Weights of a small GPT-style language model, trained from scratch on English Wikipedia: 8 layers, 5 heads of 32.
Each number is 128 + 32 x the weight over the matrix's rms, rounded and kept within 0 to 255. Layers, rows and columns count from 0. Numbers have three digits each.

# layer 2 attention output, 160x160, rms 0.257, rows 0-67, columns 80-119
158116132154095180137104129124109107117110147164081100129126107106165128083133098159101126096144076125155128140081148113
106097133154084116118153136157128121122162102090150160129141106135079165128089098086145163150103119130142116097092070154
161133166168119083119123098146143166209156121117208120135113124143115152069116124098135122158145184073112118118155148099
175183154161152156121102154120097121144131097119092102133091127091198165132177115187196099075125167054152116083182148141
085103129158066111161146146120108151151129146111177151168142128145094158185129076210115118099135060132116116151090154134
089100136062161152044099118138106065097159139056138157138164133100234188139187102182124144111136179112148098101113065141
171142124114185144097144131121119100172104137109144171164087108135125116148100147139104161176145078110051192122115102176
164126107120105145183151137128130096168144193118103208110103089181174151099180075105097149092144099177114106120178141146
075107119107131094114120171067148192123147071160156096110094116148044106097163121126113139092135141175175255177080140071
148099140119133076144127113144147092114065089112151046093063094065115151095166126135150037090145063178130159166156201146
117130071100181145118104182133089095117124146084097090153114124161139110164145101046110101129062072164137191149101141114
164137168127164148155148079119107125162127117168093128131115106071179071192134103128138121120154107154115104159114178125
163079124128138167105091126149172132133132179192116091083150193045129130147148161170138137140138107177119097134146123142
106083124093132086102135164140145084064095100153114131110097080131164148108099136097144123083182064102114216128145161124
132117182139101161105087117106133086165108121102161132179158078108109137058153133171134064124104145132162208181040149194
145106110089068174107167128100142075116182150098111162161101029163125164059098121078116172150146113168097194135151094112
074151068121131155106154158051165095129113081083160093134117152107127096169157089147208157162168091167147202117139083170
112098083121130120148110150084170153109166111064115119083126119120093135112117150096140107113105140186106129085122164175
145129169141125160099143131097152116119133144112107119183071075191091160156118130141136117122114097078143172158121158085
113138157110101124124136131150125195135087171124112176145130078148078076099142135159095065140140171129112119115140154095
135115108144143153148138138082126169091167129187157135096149095120155204097086162139163100069127148132128226186086094117
138157154132132116109132127126144119188123163100124193193089048103062143157181137062119146158041106175083108124196085230
123174153169209154109147093109220069132102139075114127096132194131109167128135174095185086106199135098102116158169129158
111082120107192118147169120105097136142122168090114091169145109152160122170173125156130133105100092170144130158208135180
096086134152143172123129143118112129135097101094106130135103127131082110138078148080195120140120159123123142138142095139
165188155158131136096097082173136077110126096088071125110139135124149126147114140166162118102158098126137135126052141168
115131107112108101082125094124130118122161155170106121146173131160159109167156151157177136125043114120130127143152142151
135127163112037144143167072098152146117145181146110099120157120142066054144121124069110098161057125184131107194115097101
173136159109143146111084100107158124103094169122054102156074146164188091159124118113146124109161040113055095125160082129
098153139155123110170115062115143131129063136106139130068174111115105142102119214146149107085099161141169160091122146106
134136121154153114094158151119151129157142066120133113133070139158103152156094091105153124178119131138136095117186150169
128165167168144222176122161154168187114114125099114081127164117192072182152120145157130138200154136083093143152135037118
036146160128078170125169137102095067115159137147099107170167159117092120133078129122190118158114066120158119140104090180
144119122070118115176149091075169101056118168110104132105169160161128120099161112124128095096108099135070111116153118132
116150186091133118167159136119088102169176151048128121161116108178138212093171118128106140153090075149139110126085082154
116098114106082095080146082125132117109170148107109146110142075130083124073106170087132094181111136145128120136073087087
166145175111135112182154137146141050173164171087077125177128126144089178075099163151101137117112087106166119090124127146
177188134128138154186180070097033156157095167111120228179160078157103115128145084142084111161085124153144091162163088176
080068142138113048151151077144110152132107112170090065197145089119100066084084096109086125102101177146205105153121182126
145111146118083073148109105144174151101135118121088162133212118188192142157146153129130117131057176074107116100051190154
127110112117194105153170169069130111131145168113086096139108176124178152174166099101105164142133096177166132152166102121
092115145062161136185095133172206163088123092143082130134156130186129096123149186053103129128094122077071105071149089135
080096164132150116119101160070138162134107176183146132158128145108122077118092059099095126117114125158191178170149129087
182090106104134176179171119105106104138108097199110129171160089113055066110148192190073128111115142089183084162113158116
152097168135139097092108116050169124119129136200189089132120140117180190156158051175150155118115060117133096139116195102
121160128136109154072140130118123167166112157160236163100066089059124138173172129110074173139155091049091179139150108142
171104166129080137106066067148103172173112115172120072110195112135108100125119104153119130147142139143159118197076180094
109164102140144132091088053175125210128125179156146138149169200170119117173178192113051179137141214146116124134114169119
099117112118160107106075163169146150142137092121122126153109160144052165074113158127130082142178148101155136091183098164
112087092179157126136120168188113115103130042171109085151162131079093084137014104096148204188081096164175221104143041181
114104148172124173114153105127140144090152144124120158135133086141129184158126127113154161147142127113114128108075131151
109150090115137160102081101134094139126088107149093127097161110227100053156135145107132132131145145141149097159170131073
157100168085163108132128109176159124131108119152111173130154192173120109132139145098126140127110115055181112062223151122
157117127065100157114096088145112107110092086152106127229202155068130128112049121146082181125148138084107124133088080138
078099134160173179144174121139148132128062107144085134159123142145140089109095103163211100122184088092150124130143131137
158092116137082121118141092134106095107103122136069129151137113078115100147115114176127155172108150167198132105133117138
169106129123178092115141103139093123115119101131149089138172083149122178131162126149154115119070175201142081102124105133
099104133121122149146133150063107140162102130108138106097162142088177092116181147071204066095103181075166131144136129137
162104120109098138153105123154148172152144145108122116127126150105091108147089120080071108182087096125086117121120147097
122199111091168112114108131126102102108089107036161132120092120080217105143207120145107210130120116190121205152120113171
126107161121159109126138123155141154096096144020154104165103136089179132140143129105145151168119096135125101068078193165
171104132150221150120082112103144117172105191091163111085158152058097114131118074128174108114123087129173130108202136125
130050129108140131197125112092133165041140140126157045170138189116182111193100149079160094167107150177066169132098177048
153112100121143126180129145088074145090107146082148179143151160108196117160132049236145129165106146147150128168142034068
141124102160139186137068118154170101141166040116099108119090154120106091099117137120096085090218121119107050122078217150
108152140061172100121148137056153123095120108110129163132154123042099152107142096138116110127130099080129097057146135173
157145175136136101186080100078119141129085140114089184164116176129130148183137078094105095144139068153133085090163117106
160081120173159121033110094168111129093135160124193065165105103098172196155116120091135098151197149118102098137151123129